Each number is 200 + 30 x the weight over the matrix's rms, rounded and kept within 0 to 999. Layers, rows and columns count from 0.

# layer 12 attention query, 320x320, rms 0.1, rows 0-63, columns 0-31
224,214,194,195,213,197,187,192,190,239,209,213,166,207,199,205,219,186,217,192,245,212,200,176,207,205,194,214,187,178,178,196
224,234,190,185,156,231,211,183,175,175,186,200,184,177,199,199,179,223,195,216,177,187,189,230,239,208,214,182,236,193,200,189
182,169,204,205,227,196,216,195,201,203,189,212,194,183,176,181,193,219,172,230,156,224,193,218,205,162,180,213,191,232,195,179
152,194,202,192,221,197,193,170,188,194,216,251,208,200,222,182,182,214,215,201,167,217,230,193,207,158,156,179,201,222,191,210
227,196,191,171,184,208,226,221,177,197,219,200,168,228,177,234,222,209,168,185,217,160,170,211,237,244,229,193,191,156,200,219
216,210,186,218,204,211,196,183,178,172,215,201,227,183,199,166,186,167,202,209,188,200,200,245,231,164,180,173,258,166,199,192
172,175,172,174,217,239,209,151,187,249,203,226,164,205,174,180,204,219,197,191,183,242,235,166,174,204,175,257,159,252,216,193
201,204,234,296,206,185,178,216,253,136,181,151,221,176,233,217,164,181,258,194,158,195,201,224,210,186,209,184,191,226,213,217
225,152,182,171,234,120,158,269,218,208,243,188,223,159,211,188,209,162,214,169,182,128,221,200,227,146,212,174,177,218,215,227
180,205,265,271,199,192,184,161,231,92,205,149,244,117,168,183,178,214,197,181,177,177,159,220,228,173,209,160,184,225,228,239
216,173,238,274,250,235,160,240,236,114,242,169,231,149,226,182,178,209,249,203,185,203,215,188,206,146,164,208,188,250,201,159
237,215,269,273,234,204,163,219,218,153,255,171,244,141,204,175,178,202,211,233,234,195,139,213,221,161,181,157,186,227,192,160
189,162,220,198,262,205,188,180,225,161,208,192,256,86,243,163,175,223,167,175,167,186,160,226,216,163,210,162,186,236,193,193
193,198,138,161,158,156,209,193,154,248,149,222,181,286,184,244,216,188,181,195,167,214,269,192,206,265,201,235,221,163,194,235
162,223,172,149,154,174,262,170,191,211,69,226,207,231,223,264,216,207,174,194,158,204,162,218,202,257,211,244,208,191,183,230
225,183,251,216,217,234,156,190,214,142,274,177,184,121,251,141,181,180,193,180,260,224,184,216,192,166,221,181,178,239,205,188
243,206,156,220,200,155,172,245,187,233,205,211,222,227,147,191,202,201,201,237,236,176,258,192,160,262,161,264,134,184,264,202
176,148,237,256,201,198,167,200,186,123,215,220,167,192,192,148,190,195,275,181,195,214,190,200,221,196,120,259,186,230,283,259
163,193,177,154,232,131,209,201,239,228,118,173,186,214,195,252,204,225,213,208,190,209,231,209,183,254,226,244,210,217,194,156
160,155,156,230,285,81,138,193,229,220,178,222,209,187,236,168,250,199,215,183,154,184,211,226,197,173,195,247,162,221,150,239
209,170,131,193,214,57,164,239,257,293,166,177,233,210,230,216,216,145,212,230,240,181,250,183,227,284,205,188,180,168,183,170
195,194,192,167,258,128,209,212,240,260,221,245,202,207,219,233,198,174,186,114,210,195,222,156,225,224,183,220,138,221,175,155
169,245,242,213,174,306,288,99,157,152,216,213,198,228,143,186,230,256,238,222,200,223,200,210,209,176,123,217,189,217,176,195
162,240,304,156,167,358,277,127,138,262,251,231,197,231,146,123,235,216,161,169,219,220,219,181,126,236,273,171,224,193,150,191
257,212,178,192,247,311,258,178,116,186,261,283,220,181,157,166,165,218,105,177,179,235,216,196,146,88,158,181,141,206,179,148
183,251,286,188,162,291,283,154,172,232,221,228,203,240,179,225,235,189,199,192,216,177,218,162,185,254,181,227,138,214,191,207
242,265,220,222,150,222,252,180,218,184,151,162,213,219,189,250,228,172,156,232,224,167,198,230,182,229,165,211,164,204,189,216
204,198,183,169,212,335,247,208,90,219,224,246,230,183,173,137,243,232,141,225,169,259,267,192,143,169,201,208,190,219,161,145
214,199,198,228,237,287,227,229,156,161,209,260,200,185,192,182,199,212,197,216,160,182,159,212,224,128,190,194,200,211,204,175
154,196,188,212,213,180,145,234,185,155,176,224,117,213,296,181,166,159,247,237,170,236,176,238,176,160,170,219,207,204,228,189
190,233,207,195,122,87,142,177,265,162,193,130,278,176,233,240,185,192,238,214,205,211,151,216,257,226,147,178,224,219,229,218
180,292,245,193,114,245,237,165,192,176,217,183,231,209,148,234,203,210,247,254,180,132,162,242,211,190,201,216,174,207,259,238
208,171,204,209,241,168,197,179,246,194,200,199,205,192,175,206,182,224,205,227,179,189,192,198,166,203,178,221,181,243,194,194
225,220,189,199,173,205,189,214,172,214,218,169,180,206,196,233,230,171,199,195,229,201,185,184,206,206,238,218,213,169,208,207
215,238,189,181,154,240,204,195,150,180,190,177,209,197,203,230,194,229,181,209,174,183,176,226,247,181,228,166,253,144,193,185
237,220,179,207,192,199,200,229,152,222,223,215,194,234,174,182,202,231,190,197,185,175,172,227,238,199,174,191,204,155,179,217
212,191,219,241,207,177,200,227,244,172,189,177,196,197,198,247,203,159,206,195,232,210,209,178,199,252,233,175,192,210,169,225
170,249,173,174,198,220,188,210,136,209,219,254,214,218,209,209,212,167,206,218,216,176,214,212,218,190,171,189,242,175,226,206
224,151,209,167,208,149,229,240,236,192,193,156,176,170,165,188,212,175,182,197,217,177,153,181,214,266,245,240,173,188,198,216
214,221,180,232,284,226,210,239,231,227,188,240,199,227,226,170,163,175,233,234,200,241,251,212,165,142,195,198,195,233,185,138
232,202,211,269,276,180,172,262,265,117,261,147,228,195,171,206,178,184,240,185,179,172,211,228,211,153,199,186,172,235,157,176
201,215,239,284,234,252,187,214,221,193,218,200,217,241,204,184,169,169,250,235,193,224,219,186,205,167,196,178,215,215,171,162
219,207,172,205,191,242,230,199,198,229,223,248,200,265,221,184,228,189,220,217,242,248,208,187,150,205,167,228,186,197,200,188
195,196,178,180,192,214,160,238,175,290,216,235,161,308,205,186,216,158,235,237,240,228,256,146,174,283,170,220,179,174,144,172
288,182,220,266,269,193,158,284,248,167,315,199,251,124,175,139,179,190,208,186,224,169,222,203,173,176,193,157,155,232,174,178
142,211,250,200,162,198,238,141,210,114,118,184,222,164,193,246,191,263,219,187,139,203,143,232,219,152,208,213,216,218,221,259
199,178,209,204,224,209,192,209,201,134,197,186,203,127,225,218,182,225,202,168,180,209,168,242,242,134,229,188,209,240,190,185
198,131,209,239,217,217,171,201,188,214,204,247,217,251,221,186,238,188,228,174,167,215,236,157,151,187,119,258,145,214,203,298
174,226,197,162,180,167,246,158,249,280,116,250,204,252,202,266,212,201,173,239,194,174,184,213,184,253,203,247,193,181,182,184
123,174,232,155,177,191,181,163,168,245,168,196,202,257,237,189,268,156,238,233,156,234,204,148,252,218,191,238,253,210,154,213
116,222,296,180,164,270,228,122,165,95,226,195,192,178,230,197,231,212,222,158,137,215,144,225,227,164,223,147,219,218,180,246
199,240,218,149,175,268,290,143,230,271,248,210,221,251,188,221,241,241,219,191,214,208,139,172,202,206,210,198,276,192,142,171
158,156,267,158,238,155,174,222,211,206,194,208,173,284,207,171,215,220,224,183,197,225,163,173,208,196,254,184,258,188,164,244
190,247,240,218,153,206,230,154,229,139,202,140,247,203,163,241,187,203,202,176,197,184,171,261,228,206,222,151,266,172,213,230
210,220,236,172,136,211,191,223,200,289,238,192,171,247,193,231,233,167,281,213,243,165,219,152,224,218,209,204,266,199,227,188
235,212,205,224,136,249,201,196,143,213,209,168,181,200,188,200,176,194,195,199,223,183,206,170,159,237,135,174,283,165,201,185
162,176,174,242,194,132,146,203,196,176,235,177,233,171,244,161,249,230,238,191,168,219,129,227,218,199,174,200,212,239,199,216
278,217,226,245,229,194,206,215,206,268,254,186,169,235,180,246,191,145,215,166,256,174,177,177,250,190,206,155,216,173,170,210
186,140,174,219,219,235,182,228,134,158,246,261,218,162,236,130,189,210,160,175,140,245,170,194,205,130,197,169,186,206,193,186
217,119,175,204,214,46,84,240,276,170,274,207,216,153,252,174,179,245,243,143,175,208,119,206,233,160,174,219,182,263,250,231
154,161,188,170,211,266,208,209,138,190,196,264,195,186,229,143,206,209,154,216,142,205,220,191,142,198,243,214,152,195,227,135
204,254,217,208,175,227,254,174,217,239,103,152,167,237,200,264,199,157,193,234,246,143,235,210,180,257,195,238,187,160,181,200
168,190,187,192,243,208,167,201,158,126,224,216,236,134,166,162,164,220,233,218,154,216,229,271,196,176,305,197,199,219,222,158
196,250,153,126,129,86,145,202,242,206,199,140,262,205,204,217,184,199,207,271,159,202,156,267,238,129,180,188,213,196,287,188
# layer 12 attention key, 320x320, rms 0.0953, rows 0-63, columns 0-31
163,207,247,239,184,270,198,179,176,114,196,191,218,183,226,170,183,195,207,178,190,192,209,201,175,156,232,212,175,234,216,233
222,214,201,171,194,202,228,145,198,230,180,222,166,237,197,222,200,209,187,212,213,222,213,184,200,215,153,248,190,180,199,183
229,193,161,236,237,151,198,191,239,243,172,231,208,223,232,256,211,192,178,220,222,195,177,217,203,217,136,171,219,164,216,168
188,220,204,238,159,221,205,166,140,207,190,252,206,247,186,220,226,172,182,229,184,185,194,196,181,193,168,201,226,158,215,177
203,178,211,121,206,205,191,194,223,222,193,152,214,163,233,169,178,235,229,179,188,211,226,183,185,214,254,217,183,214,163,209
185,229,234,207,174,206,196,170,223,268,210,209,206,209,215,212,201,217,176,196,200,237,187,183,183,254,204,193,182,234,190,221
203,166,178,194,196,252,230,201,161,131,174,208,170,202,197,175,180,241,226,216,202,178,203,207,169,203,178,228,144,198,180,157
176,226,162,232,210,175,219,219,152,192,215,232,234,212,188,187,213,190,146,174,196,228,152,237,294,164,160,214,227,199,238,210
248,266,175,270,190,173,215,239,134,114,243,203,218,192,203,212,175,196,169,200,184,213,199,213,224,182,223,227,244,178,212,195
177,221,199,200,200,206,219,197,218,223,240,223,219,200,249,199,199,201,172,187,175,208,145,199,280,204,181,218,210,189,218,218
203,224,193,238,197,237,206,212,180,222,247,252,197,201,202,209,196,219,182,206,179,221,169,176,206,205,201,238,181,184,182,202
153,225,189,208,192,216,175,208,177,242,253,249,196,189,119,186,212,203,189,181,175,233,147,194,226,185,165,190,202,207,225,228
158,245,202,214,221,223,214,211,192,204,204,227,201,241,227,197,151,177,180,182,195,236,175,208,229,182,221,226,216,180,191,201
232,185,221,217,164,205,238,181,165,121,163,152,194,201,240,187,214,174,227,256,201,170,254,172,192,208,195,203,170,199,203,167
227,218,216,213,200,226,268,133,198,169,158,158,225,176,220,208,170,186,193,237,183,185,212,249,245,196,210,240,183,197,192,189
155,176,202,255,209,209,169,220,206,216,214,257,141,265,189,158,181,216,207,161,227,203,181,149,205,219,229,204,219,194,229,221
179,189,198,187,169,200,225,182,189,160,214,131,229,179,213,227,215,228,190,216,196,165,259,177,189,186,196,192,166,188,197,209
208,228,190,177,151,140,229,198,178,96,240,199,197,155,215,186,185,257,201,179,222,174,155,220,206,180,198,182,230,169,229,180
268,233,216,217,248,283,246,130,187,228,144,177,227,190,208,211,153,182,208,234,171,205,206,247,246,212,224,168,212,235,228,169
289,215,174,160,155,183,218,156,166,182,172,169,228,150,234,211,204,207,188,248,211,250,175,224,234,188,177,243,150,248,161,136
286,210,217,157,140,236,266,176,111,101,144,196,288,140,203,202,196,194,148,238,198,213,179,220,226,168,196,187,172,208,188,218
247,223,231,194,195,260,192,207,142,139,222,232,179,132,232,152,191,202,213,200,163,222,166,236,204,223,239,137,143,226,224,168
157,223,204,194,141,221,179,210,185,193,229,222,231,220,177,139,214,179,230,172,220,228,193,184,171,153,187,162,245,209,189,203
132,112,160,231,230,190,147,287,224,264,220,261,129,251,187,186,199,207,141,141,230,168,240,183,166,239,208,193,190,136,196,193
186,232,282,245,159,306,289,113,146,181,205,238,177,181,152,168,151,215,174,172,217,209,204,233,209,175,192,215,231,221,181,151
126,102,189,218,186,173,148,308,191,185,216,265,153,249,225,216,202,225,137,159,202,138,224,148,164,197,198,184,186,128,172,220
166,117,210,183,176,166,173,302,155,156,169,233,218,236,246,228,231,209,161,192,184,134,224,119,150,184,206,177,154,139,161,247
165,212,242,223,184,268,252,138,185,253,183,204,192,211,157,149,177,212,138,191,224,201,258,217,209,175,202,204,239,223,175,178
224,229,189,182,195,203,273,163,242,207,187,164,186,161,192,188,194,184,191,203,267,224,156,200,234,146,189,189,226,194,205,217
196,287,207,190,150,185,202,145,218,137,211,119,182,176,215,173,224,190,255,230,232,222,164,184,210,209,229,215,252,199,182,177
159,203,229,249,131,203,177,185,169,103,190,163,284,204,229,214,192,202,237,237,120,212,166,193,163,164,168,303,177,199,205,199
136,123,181,244,182,113,167,279,203,175,178,214,206,220,195,214,198,231,159,190,182,92,173,168,169,120,216,255,179,143,199,222
210,191,228,227,183,226,197,217,116,166,182,183,204,207,235,203,193,210,235,189,207,205,186,214,247,164,203,201,214,198,182,199
180,197,199,196,198,189,172,195,207,181,199,166,213,158,206,150,170,202,204,156,177,212,235,188,174,164,231,212,188,234,198,233
202,193,188,151,217,173,211,189,269,215,173,206,217,191,208,201,196,231,205,213,206,222,201,217,184,180,202,212,185,227,196,181
234,179,158,150,211,162,158,221,237,210,212,200,200,213,215,227,219,219,209,192,211,244,215,170,207,175,250,213,201,229,194,166
174,177,192,185,273,145,197,206,275,191,173,154,212,178,218,163,197,178,198,233,198,179,207,212,186,186,218,205,228,202,200,238
215,180,236,195,221,188,181,187,252,235,190,196,190,194,213,185,210,186,197,146,188,188,230,159,190,209,244,220,172,215,192,256
193,211,220,206,179,211,232,201,182,128,218,200,186,193,207,220,205,197,231,242,200,175,221,215,198,221,184,154,194,181,207,225
197,220,172,214,187,218,195,188,137,254,204,246,193,193,180,207,199,239,131,190,182,238,189,178,187,187,205,188,200,202,191,188
175,226,170,254,147,260,217,197,106,239,199,237,211,193,194,194,208,228,172,216,179,228,184,221,197,197,228,196,217,175,201,203
189,222,148,226,202,235,190,240,163,208,231,245,202,188,158,153,207,237,170,194,186,228,157,195,207,188,179,215,212,214,216,202
170,202,217,173,179,197,194,175,213,160,192,200,163,227,207,169,210,210,223,194,228,194,260,179,174,206,237,164,183,170,151,205
202,172,204,194,185,199,165,209,178,188,185,209,173,249,186,189,236,187,209,219,205,202,217,192,152,192,223,180,195,163,199,212
157,208,219,215,202,252,155,214,146,220,220,278,176,225,186,191,196,219,209,166,190,213,188,143,176,198,231,182,208,201,212,186
247,227,170,178,210,200,235,173,222,213,203,187,218,183,201,206,194,201,193,181,204,188,173,275,231,208,137,229,190,238,201,168
206,220,177,192,253,229,184,217,224,267,216,259,218,225,195,232,180,194,210,194,179,194,172,199,205,183,221,214,219,200,189,194
177,212,185,156,119,142,224,177,169,91,255,140,187,193,203,175,208,221,193,175,232,195,229,223,176,203,174,190,233,161,145,165
254,221,203,205,212,237,260,144,163,179,164,163,257,156,204,222,166,193,165,255,163,202,219,261,221,184,204,192,191,197,178,170
189,228,181,169,172,193,202,216,184,107,176,183,228,176,178,171,180,171,217,245,227,227,254,251,232,162,207,163,249,185,132,183
156,229,179,200,191,154,136,265,209,246,250,246,174,252,227,192,200,176,220,190,188,188,141,192,204,239,251,170,247,195,189,201
158,190,228,284,227,272,226,187,152,200,180,239,235,197,187,151,207,167,229,184,161,214,200,231,224,186,221,140,127,263,194,262
248,248,180,188,252,189,201,162,277,230,201,205,194,182,192,210,179,164,208,220,204,252,172,226,244,256,197,209,214,249,183,181
213,174,191,122,232,142,131,300,253,236,197,229,199,222,214,209,210,177,207,188,193,159,162,147,198,208,214,134,174,196,226,238
203,122,205,200,224,155,160,275,255,189,173,171,194,228,160,215,200,165,219,155,196,121,223,161,183,200,166,191,222,170,200,265
114,122,250,222,179,222,205,223,211,204,190,182,175,268,190,227,221,215,160,178,227,142,226,161,159,214,178,204,241,126,174,258
237,286,213,216,191,191,215,134,219,227,202,127,206,151,157,190,200,226,204,213,230,248,121,249,244,148,190,242,230,289,212,163
198,109,180,195,214,170,204,262,212,197,188,236,175,198,234,248,189,192,173,161,209,156,183,169,187,212,160,183,161,103,198,243
248,287,175,177,206,206,228,103,213,223,208,177,193,152,179,167,194,199,228,225,212,266,161,264,253,186,190,203,212,289,216,157
250,292,181,224,205,209,206,109,187,184,220,177,225,136,160,200,158,228,280,221,167,242,118,271,244,161,176,258,253,285,252,136
220,253,178,175,245,189,193,159,247,249,208,183,136,192,169,173,228,217,180,206,215,205,212,248,238,208,223,190,213,241,212,141
169,133,190,167,223,190,168,283,185,176,174,239,170,255,231,227,217,193,158,191,197,139,254,125,152,221,234,151,159,121,164,238
217,260,232,279,133,204,248,144,179,207,211,159,274,123,171,182,141,213,199,228,182,223,150,251,208,167,205,279,235,212,249,150
235,223,220,272,160,263,236,171,143,134,150,140,312,182,184,211,223,171,278,213,111,166,175,217,200,166,180,274,198,249,255,184
# layer 12 attention value, 320x320, rms 0.0914, rows 0-42, columns 0-31
205,197,196,228,206,194,193,181,171,195,202,222,209,189,198,208,176,162,216,181,189,134,110,226,237,189,191,184,187,199,200,196
191,209,226,212,189,222,231,186,186,250,202,198,196,192,185,217,172,199,204,209,199,191,211,150,186,215,246,214,212,169,218,183
178,222,192,182,214,171,208,198,245,182,258,192,240,201,161,189,211,173,209,171,238,221,240,219,188,196,227,204,236,198,207,170
220,207,225,183,156,245,224,205,188,219,233,185,204,173,176,152,187,213,221,161,237,204,196,201,171,209,165,182,130,172,211,240
193,198,207,181,160,182,216,187,191,208,207,191,199,137,223,187,181,165,196,242,239,248,228,235,181,195,221,182,227,162,231,197
197,207,212,209,222,200,204,215,210,210,219,198,192,209,172,227,216,242,218,218,194,181,191,196,192,193,197,247,156,186,187,177
189,208,201,193,198,202,194,189,187,192,191,202,153,213,181,134,233,186,230,177,202,203,157,176,201,199,153,223,152,162,194,195
227,222,237,216,163,241,247,183,237,190,231,198,206,141,204,208,155,226,194,193,271,216,218,182,190,215,209,224,219,174,221,151
234,196,219,215,207,244,210,196,226,170,184,197,214,212,221,200,191,219,189,197,202,182,197,196,204,196,195,203,185,208,205,197
194,183,193,187,174,196,209,191,228,196,201,184,222,189,197,260,193,189,215,158,252,180,239,152,183,204,218,193,172,216,199,200
198,193,207,185,228,215,212,204,186,223,164,197,176,196,194,278,189,254,186,204,183,193,216,185,187,211,215,193,210,228,181,210
194,182,178,165,198,202,212,192,217,198,175,202,179,197,244,206,176,184,229,134,244,195,233,145,175,143,202,201,170,180,200,207
193,197,178,182,203,208,212,200,197,189,204,204,209,188,295,185,204,183,165,273,184,230,186,192,221,168,219,231,204,239,201,177
229,223,221,222,169,216,229,198,212,189,209,170,262,222,218,148,172,212,211,156,212,228,250,238,188,227,140,214,158,160,194,237
199,198,159,193,203,169,193,222,175,186,236,224,291,232,241,231,176,202,199,214,214,169,185,227,229,165,164,158,251,226,191,207
226,220,194,198,204,201,210,183,193,195,242,193,214,208,210,162,172,200,182,200,210,210,224,230,259,165,190,186,217,230,182,232
190,205,215,232,201,228,212,172,212,223,205,201,245,209,166,195,177,223,223,195,191,172,206,204,218,238,231,188,212,247,183,207
190,190,191,205,156,186,191,195,167,210,206,208,144,179,163,199,208,172,200,247,211,204,145,165,186,163,204,187,208,223,185,208
251,196,187,214,232,227,243,198,219,178,167,195,222,201,207,244,174,228,207,181,242,191,240,186,183,203,195,231,192,179,206,218
203,180,194,183,214,198,183,212,248,174,197,186,212,177,187,200,250,201,185,183,202,199,199,177,173,176,227,215,134,238,218,179
183,205,236,249,223,272,229,164,185,201,170,195,228,182,191,194,165,241,200,151,223,138,205,222,189,212,228,183,207,190,213,238
252,228,221,215,179,235,217,191,206,168,202,191,200,211,226,159,180,216,206,214,169,247,228,217,212,191,171,214,140,208,205,230
232,208,191,217,192,178,179,207,228,208,216,190,179,207,205,205,224,176,156,229,189,245,194,219,215,144,172,199,169,223,202,234
219,197,212,237,203,216,193,183,190,257,171,203,211,225,182,195,223,185,235,205,177,228,209,192,219,221,188,203,191,178,186,241
190,216,162,189,222,154,180,216,227,193,241,199,254,213,199,178,224,167,206,198,190,225,192,226,237,193,203,197,228,232,190,175
188,224,208,190,206,216,199,195,173,219,216,196,180,190,203,171,195,217,188,203,166,194,178,199,242,217,203,203,209,194,165,186
196,208,246,230,196,231,203,189,192,199,203,209,171,163,184,210,181,216,204,194,207,155,161,184,197,214,244,182,224,199,217,152
210,215,198,184,211,209,204,205,191,213,187,198,177,177,196,184,189,204,190,214,215,230,198,196,229,211,196,224,187,200,176,246
207,206,202,205,217,223,226,210,252,217,210,193,253,229,200,196,194,183,205,214,194,221,231,227,178,214,218,219,204,204,220,186
182,220,244,227,182,213,224,181,173,199,230,209,173,204,205,195,153,173,198,187,190,191,220,189,218,203,233,210,229,206,211,190
229,188,210,200,218,216,225,200,233,199,185,189,217,209,210,274,189,249,201,172,231,206,207,163,156,191,203,221,183,173,188,213
199,200,174,140,204,161,204,209,229,217,206,211,203,159,204,212,173,170,205,235,204,215,253,190,159,137,211,200,235,175,240,132
231,193,183,195,172,208,210,190,239,146,185,191,240,182,239,219,213,186,184,181,232,197,208,197,202,144,155,205,158,185,191,230
203,202,180,214,230,191,196,218,176,145,195,230,248,209,225,220,192,242,193,235,238,166,123,196,210,157,184,201,226,206,159,207
190,199,190,185,158,183,207,195,197,169,202,196,178,127,221,171,146,166,208,192,255,227,208,224,203,166,185,218,217,123,214,203
215,205,219,201,211,225,227,191,218,238,218,179,177,194,175,159,165,264,225,207,201,230,214,206,191,202,191,209,201,207,208,208
257,231,208,269,184,220,213,173,191,189,187,213,234,202,219,198,184,192,182,246,166,200,221,210,263,221,148,186,251,204,167,248
207,195,200,176,205,171,206,205,205,209,229,183,208,227,199,152,185,214,184,204,192,260,250,226,181,218,158,207,120,233,203,240
204,213,219,199,192,202,207,180,193,200,219,188,160,209,199,159,170,203,186,197,199,257,198,232,195,211,174,240,175,200,228,204
196,226,209,187,205,193,206,197,198,222,231,213,203,286,191,173,172,201,181,151,163,201,228,160,206,202,188,179,208,206,198,185
192,206,211,231,209,199,204,191,172,204,210,206,199,241,214,147,197,201,240,156,200,153,181,224,224,231,190,177,223,180,189,173
223,230,180,179,191,182,213,194,172,174,262,193,247,237,230,197,191,245,207,208,243,158,200,217,199,179,129,232,204,165,181,164
224,212,190,184,249,182,199,204,224,180,181,190,149,226,229,143,227,218,201,187,172,239,215,210,217,202,175,227,184,251,191,220
# layer 12 attention output (transposed), 320x320, rms 0.0957, rows 0-42, columns 0-31
183,205,220,236,191,198,205,179,223,214,161,183,211,235,217,175,202,188,165,181,212,217,205,175,222,211,168,166,178,157,166,255
192,232,212,202,159,202,226,200,223,189,253,197,240,211,182,213,196,191,219,202,225,140,215,227,216,154,219,170,238,159,204,174
258,165,190,160,210,210,207,219,232,210,211,199,210,219,180,184,219,201,187,220,223,184,207,229,246,194,198,141,241,150,275,208
191,216,179,221,115,193,245,167,171,184,284,179,239,247,227,178,206,166,177,202,217,217,181,194,210,210,132,204,220,167,178,178
196,207,243,159,193,200,225,222,182,218,190,218,197,201,166,220,189,265,200,228,185,232,246,206,229,178,222,244,173,210,238,175
196,242,182,179,168,253,177,164,217,180,184,173,199,176,182,209,204,129,180,181,145,153,186,210,185,189,202,156,194,158,173,259
218,183,192,196,203,157,164,200,231,173,174,172,160,201,233,168,248,184,164,181,220,248,99,209,219,237,213,183,166,189,184,301
246,247,240,185,151,198,260,170,200,220,249,197,205,224,181,252,220,203,212,166,210,145,212,238,216,168,157,206,219,177,195,163
219,160,193,164,219,178,216,201,195,188,164,184,189,192,215,224,169,234,210,202,203,203,183,204,175,227,182,225,164,229,202,194
239,195,213,235,222,181,244,195,202,177,232,215,219,243,185,225,212,214,200,152,235,171,220,197,196,164,160,218,209,214,184,156
190,233,219,220,211,191,216,184,189,205,191,255,230,191,186,186,183,231,215,184,204,170,229,236,150,200,219,274,247,251,102,203
234,148,205,185,233,170,218,190,218,166,173,192,189,214,204,240,168,216,218,181,239,194,212,213,218,196,185,205,187,205,203,174
226,207,206,197,184,164,201,262,196,178,157,181,158,208,214,268,221,226,221,266,197,296,203,129,231,176,199,227,173,226,188,164
198,203,187,181,140,206,261,175,175,215,300,208,209,237,207,201,191,163,172,152,172,215,225,193,210,213,115,205,199,199,190,175
221,209,219,236,222,213,161,253,171,214,153,204,214,264,179,245,176,202,178,217,245,209,248,98,202,198,91,170,223,215,246,232
188,182,194,222,180,166,210,223,199,222,176,215,219,254,213,231,184,155,187,198,227,215,183,204,227,201,181,144,233,215,183,159
221,206,245,211,196,204,236,192,185,252,230,227,229,216,190,191,212,190,227,243,202,193,179,256,200,236,215,164,186,217,231,262
171,215,221,212,230,200,194,179,243,187,160,201,171,151,208,195,158,248,180,223,234,208,189,198,176,213,229,207,177,196,216,240
252,182,214,218,252,169,200,214,220,211,175,198,206,170,167,210,172,220,209,188,215,178,178,236,190,229,174,212,188,241,207,213
191,146,153,179,255,190,223,211,187,136,173,155,207,186,202,222,203,232,206,193,164,209,182,171,188,199,206,224,176,181,202,174
243,190,248,220,134,221,248,161,158,236,232,219,228,232,179,215,202,215,239,199,208,155,198,237,194,178,139,204,190,211,147,164
202,190,171,214,154,159,221,226,219,185,215,167,196,209,233,221,178,185,206,177,211,242,167,196,197,274,144,210,174,255,181,210
148,240,184,181,200,215,206,224,255,176,195,161,172,163,247,211,202,137,162,201,158,254,187,194,232,227,167,203,177,197,177,195
184,249,205,211,158,218,190,179,202,201,229,202,178,118,219,126,204,156,227,229,178,263,180,236,198,277,262,174,157,192,142,257
197,217,167,228,194,191,165,244,175,211,208,202,224,215,223,190,244,118,205,237,210,241,199,148,242,178,202,144,240,151,225,168
174,199,175,203,160,194,184,212,214,212,191,213,207,206,226,163,228,159,195,209,204,199,191,211,213,166,235,167,246,180,165,195
191,181,210,168,190,216,195,187,217,209,176,186,234,223,205,200,199,213,215,218,222,140,182,211,176,175,202,185,233,187,220,212
227,224,199,234,170,163,190,234,212,186,220,189,212,176,208,173,265,174,218,208,205,222,173,232,224,151,237,179,186,177,167,133
192,231,208,163,203,226,227,200,162,212,231,188,218,194,183,242,192,216,211,234,155,223,214,207,205,237,226,216,166,191,271,220
178,211,225,184,153,216,236,165,211,261,213,237,225,259,221,224,187,202,221,197,227,175,245,226,239,181,198,215,244,202,222,202
247,196,219,209,228,181,203,233,219,182,187,190,226,188,176,214,202,211,212,184,214,170,177,222,195,184,177,211,209,235,186,177
228,187,178,149,223,183,211,200,180,170,206,203,191,213,165,281,135,215,222,212,188,189,251,176,198,197,205,225,207,174,212,152
211,140,178,218,259,188,230,210,215,172,152,171,185,186,188,213,193,223,186,168,206,204,201,170,193,220,171,216,170,216,186,173
269,208,205,277,226,168,181,191,228,206,158,182,209,202,190,176,186,214,217,211,252,191,172,149,183,189,123,205,219,191,208,169
216,202,221,211,201,218,234,182,217,228,196,235,199,205,179,215,174,254,176,186,211,196,210,244,230,151,181,235,191,201,176,162
212,220,209,161,143,168,210,216,231,233,221,198,220,200,216,217,181,208,228,232,197,198,181,285,207,226,166,216,213,220,210,215
253,186,196,244,181,194,199,170,198,240,207,178,123,149,204,186,142,145,227,226,206,198,241,180,148,221,211,156,170,230,186,117
198,245,183,195,132,198,189,209,161,193,279,210,215,220,218,204,194,189,193,213,171,277,198,189,194,238,146,242,202,229,177,215
164,223,213,162,170,195,181,198,188,253,197,229,205,230,226,236,219,199,177,206,192,215,184,244,226,217,169,204,195,193,205,288
167,168,187,168,197,197,198,185,165,210,231,180,191,248,250,222,212,180,219,160,235,183,255,184,227,187,174,147,227,208,235,188
198,169,212,203,197,218,160,170,181,221,186,180,177,224,211,202,203,159,176,150,233,151,191,201,206,208,185,123,206,166,239,268
239,164,168,202,229,199,209,261,222,206,204,189,189,261,161,237,265,163,148,167,175,151,246,177,195,199,109,149,236,161,240,229
199,162,195,182,240,132,145,223,210,217,158,218,158,151,222,199,171,162,207,185,200,263,155,261,226,223,231,210,209,252,182,206